Each number is 500 + 50 x the weight over its row's rms, rounded and kept within 0 to 999. Layers, rows and columns count from 0. Numbers have three digits each. The size before them is the row's rms in percent of the matrix's.

# layer 17 MLP up, 320x128, rms 0.158, rows 54-104, columns 0-127
102:493457475427468665563459543452473453565512493590542489508613529522509431517529466479457539552533613469488521546587524575518493515493536541514635488503455510488453546502559552460580459490483476643589510615484441414487462465561516516473493406462490474478431529553543514535479502520527508467435481477461479474504523533416544424409496468416498485444488477478519514495528576534436495425554
105:427543439505408531392595462566592459524519523526455471482554410576584445511450570526493514499449518577428496454371537579504506460494531466568518496462396514536465565499424502541441449448612468428520445491496538439582484465490570510488472479488502554497435487424466444485513505518480547553463509433541494497534498525599405493560494548519463497398541473504419454582515483470465474436485
105:500442470490634507411467582419491464530613392483618502568459524582533527524505449580505527527527418504577487531459470474525478564504490462464561474546406512500426560575453535489531545509465581474579509476474453478493424489509513468423475484494523460525559585508557549480509543456556561511563566568469397394529510491475518434540428490554484521442485510448431415523549544446536479464513
105:584544415457567504539434515555549508472614424582570475545521398558504535483552538471609493539432481495480549514491481540487557596445558486480573554504524512480441546387426473490499579455488572504515499548528556507615517510436449526504492521463512538452561543512497580538409483504586552499507530427470459459488523558439500408447552469472484523494513461424554442577602465557447473484535
107:588466501506520437519571481516520519453573510467401445575614509373467469542569412513563527515526542475474503466464505526547526529493551487490504525490458555548604530500504532591472478428480458416526561536528598517467581509560496503515581554515371505475488445473499507455416433490525480531596436515471509511530442529521540542448453512498480614585532593463547537494457523567400451421508
102:522538517493386556426532547477569428484494622494538457532584522507476511477524380492496509535545572501520548469427432466461515368442503492577470512571531486529505532408495482446522511455502535433451415431439473500560442487513464431467547484491388418444488530508444398536570538454486522465502569465460484429577472523488491427470454498442622455516604487510536454499445510462444519494460
093:453457455514484619454506550486564466597535532535480544478533460508535558443456616463419526455512492465454532529435455495437448534519502522508514471508516558458474504396516588510460580461468469502451526528505501446462482451538569426419479581391510503571532589436537490524490512548573588431548531456414524446457428509474576620571455553483547487469425483464493508581522536575421535467451
105:583465502547400489425514501553510474484517551576543626484481422584469499445496491427502507489425539472450483466519487527420490502442570470509482576420533542410560446535495408529489564586440515431431468415475476413533468454524517566460515511422544430422506503427560509623474537553495559513539508557462521487564499468470467483517508441438626552496494595583536500493482540494530453475548
109:551530470513486516448534513501497471507516580369476577512597553420436455564554534449438395477543580472574510446572541537519532523448482414415412475517550457486454433535452497483464540424553581576501565483439402482500450472470535504489511550545607412530539531584513503474524617479518508550537459525508492508584529442557448464499452522578540436575484527576476501489549557540520531482489
099:489493500452506589495466499522639520547464480500444447513532365500475438555558507480404434515427505539484430470597523537426451545463499538488522493504547492488635451408519542463545445425495437520556491468547502532430486447554487455573508462432513394528492570530454458520493470489469562458525497479484499572575615516452556543506516538503389404482535495555502507514461533610580511460518
107:476535514501459514487511481505427483485555517522591521565509410512542392495552460530452641530568394431471521436506457523494506469508553470428492474576580494511505470582489455553543522538473457562579604498466460499527444496494420615506457529514557452508469508545502494518449418554501555603638535452423545503544451575560498522487555440576413475507513494540541511556453501485589501558539
107:554502443456356502457519584537469526493537494531494449419494531417480452581459441606518387540568539499510609504501443497459454420458508471467505483494544580469526532576483467498534481551465475523484473556422548543459492371502464462447461463441502486500429512467497550533413500466396421512506460528489485477512412360483507525539445562534427479401443528473507553423493530568517478535488
102:600492543520593494574491504488505494524610470420527578432546489454563487495501484552488424547464537463502509535446466486541476576546480441417581548559470553510447534525501425494433462508509503536491557463467493476469515579542558653440498483463443532482531565414470534503464545481486536543504515427541527497529474532527527444423432452513530467503428408443372370474579450559538405517504
095:599518485461518496438420540477476502448552476463406498478496510427612485543394458499475535557479565429460581492444478461429471431552448492531579483662429472485543475447552504554431443539491524535509488495490525508508377490433488352502488513459528525571507491553605513511494501438446509526475518423558518509501547575521486508434552524493507514519542465579511605408455479544487493532555
096:599563522415619474527453515490471413514569490468546585493572493518474475497419432428496450526508508485528383551442506572516472573488451542588444552549513514579518501567493466524532571494406576506492485518520456461474554435463561475331521559518518503428501518440465482481453455583512462419473483514512535516442473502543474462518542461542562534479492503498540565405377449502473483425535
105:512513531463429439495453441527441457481532550526550487536545555505516449526536421429614523550533531429469469466555479548512442483466507468478488438469564593479545427455467557464586500487398462508500500446552496503508535444436533449504513503426455512406434454457520545417397438525398568459418527567518529413568486468586460474432508526444417473464486495420534387498507507583466531588539
100:542605531574545558482398491525511471518536484548534430435542496494552508425557581516553550484398502484499531564517454574549471580476519484516559499392497483517525444473513557443505475548451533558512476459537520452522486555505474545527576558572459473502545500433544464443513478617498402397447605519444559523486551591479487449544487471542456526540475422417580567521575452509432544502404
105:628579474622485455545517386457417449510480530444584418490415534541479534510482524529469474540521589444555509524503690484524467546590524442532488511565476529585524451469438476474553491457480417487527537508480466557524465523587462487523475442480505575494476608573523532538523535544446462539528538467451535466512546543471525556557462556505524388494477527554444489511496537545568470463497
105:456442495430458446540550450498551477497563520504560501540404575525526546443540501541382455460478456527464553523491459480434500541493428529474522537499454503443493454601498579532489482533473544420482509447537520455521502537468408431466388592525396457499535523494500475428343501540465518489572450450519578521492502529607475570537431559426524508529452461396430501510442507446529499439416
102:399458538466419543466510580519520481555531461444507471602524467431538419478477548485531453457466447467407514510466575507441549473550472497515546517505484459511517476558505525559524505607519495508504457566510542540483487478513411561567505577490523554526519463444518395485399453402442431379388434421527547523478555542517554410490434484520519382509515490481432524402449499454541444445496
101:464531541465465454584530496497508515531513456502504463508470540503395478503417609512533581581513521604448567525456511491499452506450433430504501568397508468446475488519443406393535480482585465519439526443542566554487521455539480513521534412592502545547453444533477447475497445384484537470485472561455455394448534529623529540471412520553427459487444532500504541473514622448494501468537
103:434545435527545441468523490597517398511517464553478597556378521552571445488471496476467541422461485593503486474511504475507439534467503537521538470476609436510487385642500464483564582470557471519424503514588495399547514513478541492448477477444453511464567451534437478446495527486533462473466513505484507470537528567566429580457514527493495420469604516462517506450421438449555408445521
098:503545564460493490430446553444493547448472426417467514539482448460430468600404409488452439588477532464497462467526414446485513534492514538441511483492482575585535529542541549542430514561528505539505456479473380502503416612473510515443530568489557482474462489449520544587586515392521497451493488573422463502548555594522528513574511590483459524526511401560469480490423597454476490513535
096:546530548481473476549446506488490421489471493485468483456442441481474485542494471540450483426397521508482544439534502525520526471505474464498584380536472498565531527455480521545551453439533519510467507554387341576535458510544492626385468419516462539511511460555477521439438542479399563548548504525446415407488508393451532461502523483524594457560545590513499527519417559456466460499558
074:496560512534537541511429470506515524445517547437557491534304486569497497494548513567580532557445424529493493388470550531477538503569471465497391480536466581487533492555436537440486504541558487553484456545527581468536490541542550494513526524487521469407556480484488469546489582457469462558496528530527403596506490511499505416527447612608580582479545532520564514506429494560533496605487
095:505532508519603430508501467464486520546463425510485612421518556420395486591531505457410492506568533561485422398596435470592528526417566418542489533468377489503501479408478494483547501493488479507507489541478566473516427422514570508556529456582476533469440444567470461447516463472485492479548433562481537443547480481505466489550538557527481470390518507539465571544536530570581571466464
099:580531580575481549488530533515493518524427581439490468524629578476443517462420523491555498493493452453537482551552476548499563417457535520480520566446526626506542487529443467537520467505479463539477401460443515430476500463624415472525615477423479518521534536505438448441546437494522526452467507545528520476524527403580414509504554487519521524538499576558517484441405416440606526521449
104:533443544554544507512528491534445435454490491465509477498556527538451489485431516549474432480479436494499533558573575405482466516477494486538524510415402561546551547540523471464513537501562509436526569438413614562426474511478472401415606488558539504625576439494557535516499390505428455472628503544516510432503600486554507505466491508486550491520439472485605491510482547488552414492573
097:528459431444508552492515479502539583460438468461443423542395448547486419543610481461388507483540479480528481531542601499457530518460521509431476557510446510570416573512546465539450507485521504473472482615555513474571536556472503528515622514619533500478414549513502515464500534474502497468501481582548485508475465489504494473439444506537548381506466487484559451397581506473337486517558
098:496559541511518451415555459573549483489462408508514506441564541515464481462490546471577498619499552440474498465424513519490527399506540399511454529594501439522512538545473476534466535603415540514492471538459486547492522473479450550557500567372457577502541539483476518527433430518505550498448437558404433495440538617476516514447470587427505576521512468557607522486500479477557418439438
098:509416471581497499574490400573449459448472498495476553454469451557570542561501505488495494503511552505569488549492489478484554484522498510545500431470502497555617451454416569477467512507491414470490469517536541542439436529482548544533530508426483544522532516482483487504430567549466487496578447455521505615515571413539520392659519583474479593473494497485552578367544494464567616519537
106:479570513511413638548473405483498476418528551538471444537462410450439515508559514509491573470477498555451486553435500514543572446530487581457573590510485530501532554477427439484506514415458527515539472421579521512444531504415449522425430569498586348548522523495454561496443493515464500549476425561394432506473531488506512511472482511567511510492518514530445532439463636480510436478514
098:529569514470552450591506500481459524554550477563395499493453446478554525543500537577480454431397481625466455439457465469469445498499558474498547516547496582549512487518523412552514516558525402492583619494424413528427554575541482470495417567474533554540500474496512463389510512539452486447525579461473598430485554558491500530518418552407508492550552518490441430506518463497456476548433
109:513482546486624547486522472548458514534538522575503490400576590451423474464614537518548455504517464473461582537474531519479458471462551561471438545483559576630509487504519348520488512395519490433472576483487454522556602467557521468520508595506501482513468491406548491473458440470506488442533440491511506490458494468548480484532517498383484512513457448570445559458477432450630451509512
102:445572611461540395510558508486510497517574506477530492561484495503495404522514528435520501532518536454355495480486411428498541570520531524485455365549489498492514385435519508553463544590519508545551564567477525527556520479586559436438421563609460514494505596535452500447493472523469530491521463555474486512515497445529506571514542554531574542579442470504461596521398488414485458472508
102:531505489415492476414381491466596597520466462503495551600406450457550485557572540514528477476489431493558557535554506380499446558524454479504475558521454480544567493487523516484559504573626500518508557509572528488478507500459482553540476500451499545584426474530523540539453548497412499555518456508483432562396594507473468501576467481462559477357500530483511494543465477440602540581514
105:615544486559480496511479528544537511468499490500517495555480559459467384453491506553491450460391515468541603505537603492489493377441515491523499479463411543435465548412516564447464546439512535543492442477544529502556462498516487454495488513459463503538527436476480544522642451382477447436501491432578514399647526464421500502434436574487545460513479482457447474469503459496514467547406
096:502567527496570465432519425475496587536512515529516507533457479448522454467541402486453407490440474466503573445562520453468525435504538453583577401580445513473477565442564572603577570484451502525528459496436462612483496516530568474544524494446497392520530503528570606593498512470488492504529499500527470515528514608437478543594483441475499531453505530540541534451464461628539527456589
101:383553535570516646462573497437595493460490593399513508494514400476494571491492443464499489604496476447509563467477487506415553403460502494516559507559519495525488554523503441489502415496586486488462412445520525541447485509479471491498540541527454405449577450474530443467557530613457529481560511438499455438507470526533447540521432571439496581531559561560437554412473493484548520490510
102:434457521584581498481541545531533519470519492574589456478478472525453530413497544485549457494418486399485506507564450469444570486480535564499469441467526501394492481513542421508525543470590596496601519496530432629517475509452522538454428518511517631558492540499497541473455500500404428504507481436505484483496558469408453420352462474555455452535438509479595543501515502460525439525551
103:486514465489423533484560447440520589451446499482451501455508499544519425399415442466436511576500487549436447472446448469447504490458511495565434497473544434503462642596543570522485450526526525478549566406545486503426483439527498484619479524507482546461512433457428487447491503475479510462443518483409471343457477568499610480471455532485480538514519555498514583503546450493536417518399
099:442507520363502495479577494507552560559455539402476545501573500501564500499571455579445491581433540478479539499437523444483437496516575504491504520490547592498520512582455528496479489475439532513539473499505472434490507506573535426550587498499585572508396408437604608423564553546461439501543491528513503541486511446426474542540587596467481448515503506427461572518593595495518534490528
098:557542462518464462536472439533440490425530473543494409528473542472537519483459480524562432503463477395447550413566497495481451480511437532483511476398521522467486445456535380512449468489473507524491563592460485361540544470515549399552449495493498560536426522526541489479428392574503571563519440458530579578505426515435493511413545580427372511473462500448500457488539497510541588481535
094:540492479519544499525446406453529518505385445486477459547500453480503468460450588522439541488508516504549442522549503509528376495449645537501504431447533490413538516465525539487537498467565545488547395553538486532509397449473576444393453606508529489445483544503589567435381468597519486503495468574528445445486452476528496544498506445474497488518467535551491422460479550573512505479630
097:446438588558465415459448501486498536455553596578514469605479501441516483470576483506541487535565525556508495457463451496453526500442478533483467473479444473570587574526525453532463436580450575469448482446463520521511566478445504464594501487506488453518539567467501533440462438473484431567560611446563424403504656465521478517487502504542558626491546541494527393489539467575534470517495
105:532445536517430446438559443462570482439482448558486586519584557552420526462511449558472507464471470559500484382524510442494524513510434502471512505508481518504605488443523544567538461533500550533592509528480576366460501491399578512557504604539552527515551477500478471429548543503533642538486491506566549454467549572500494602602502517431517569516495465474504451416534492443511558461432
100:541549434545484559507474420512537498466450535537482437507445449479536483415428451432627508442527491520509430520506541468555446613450512531517578548429558485546459484492489475601525566513540486492438428531481459415485479533481505502569467484459458578459517494514485439544541306561399506447581446532475566540557483410583563514542474473504481504544495524475447523478432531491566438542544
099:501555430527515472510404600490533511484585550452428533557532465552440500523484517491496515459616499565460496554389521549511447575454400517482545507490505489567531454536497515474515515391503486603517520480496488435539575465517533509491469503441426461396581437505485501566507555561485458481510460617504557475490516502496473459538583474621625530543523478582502472535382481442588466488481
094:499562503517466502533544539528425398512527521516539587485528480632540436476424573515541525469530478557458484603461543479511570432552515529539430488563518470543508532493559594530491457506452625496579506508492405566545496477575537460471515577501440438596515616523503492389570470574462475434491474483490494514523389462540535485419549458438411468511486532557475444488534486567504502490428
102:499456580385515408557554433445527541496552458531512519525513463435410493540456439455512484556431472670531449449496381408509517478485553475548498416596508433439503480395533526531483473467544468520475503521525541514554433512495423578470570539546503387500497492416496439433472511508482502473454578492456449520428498445472448464489505529462438504546500486546458536524576430428578516496500
101:524568477556557527457494496369552478469421614448554465505542392539501469487521530432423515470574508444530438497474543474455502586497447499463484464502473503453494445480505478457580432440476516457492441576494446411458523504442490436427413490549424515553476473519539405430534619497432518544500380461466582441460491499456621452458575525543524465548456544522500489545518460489434506530541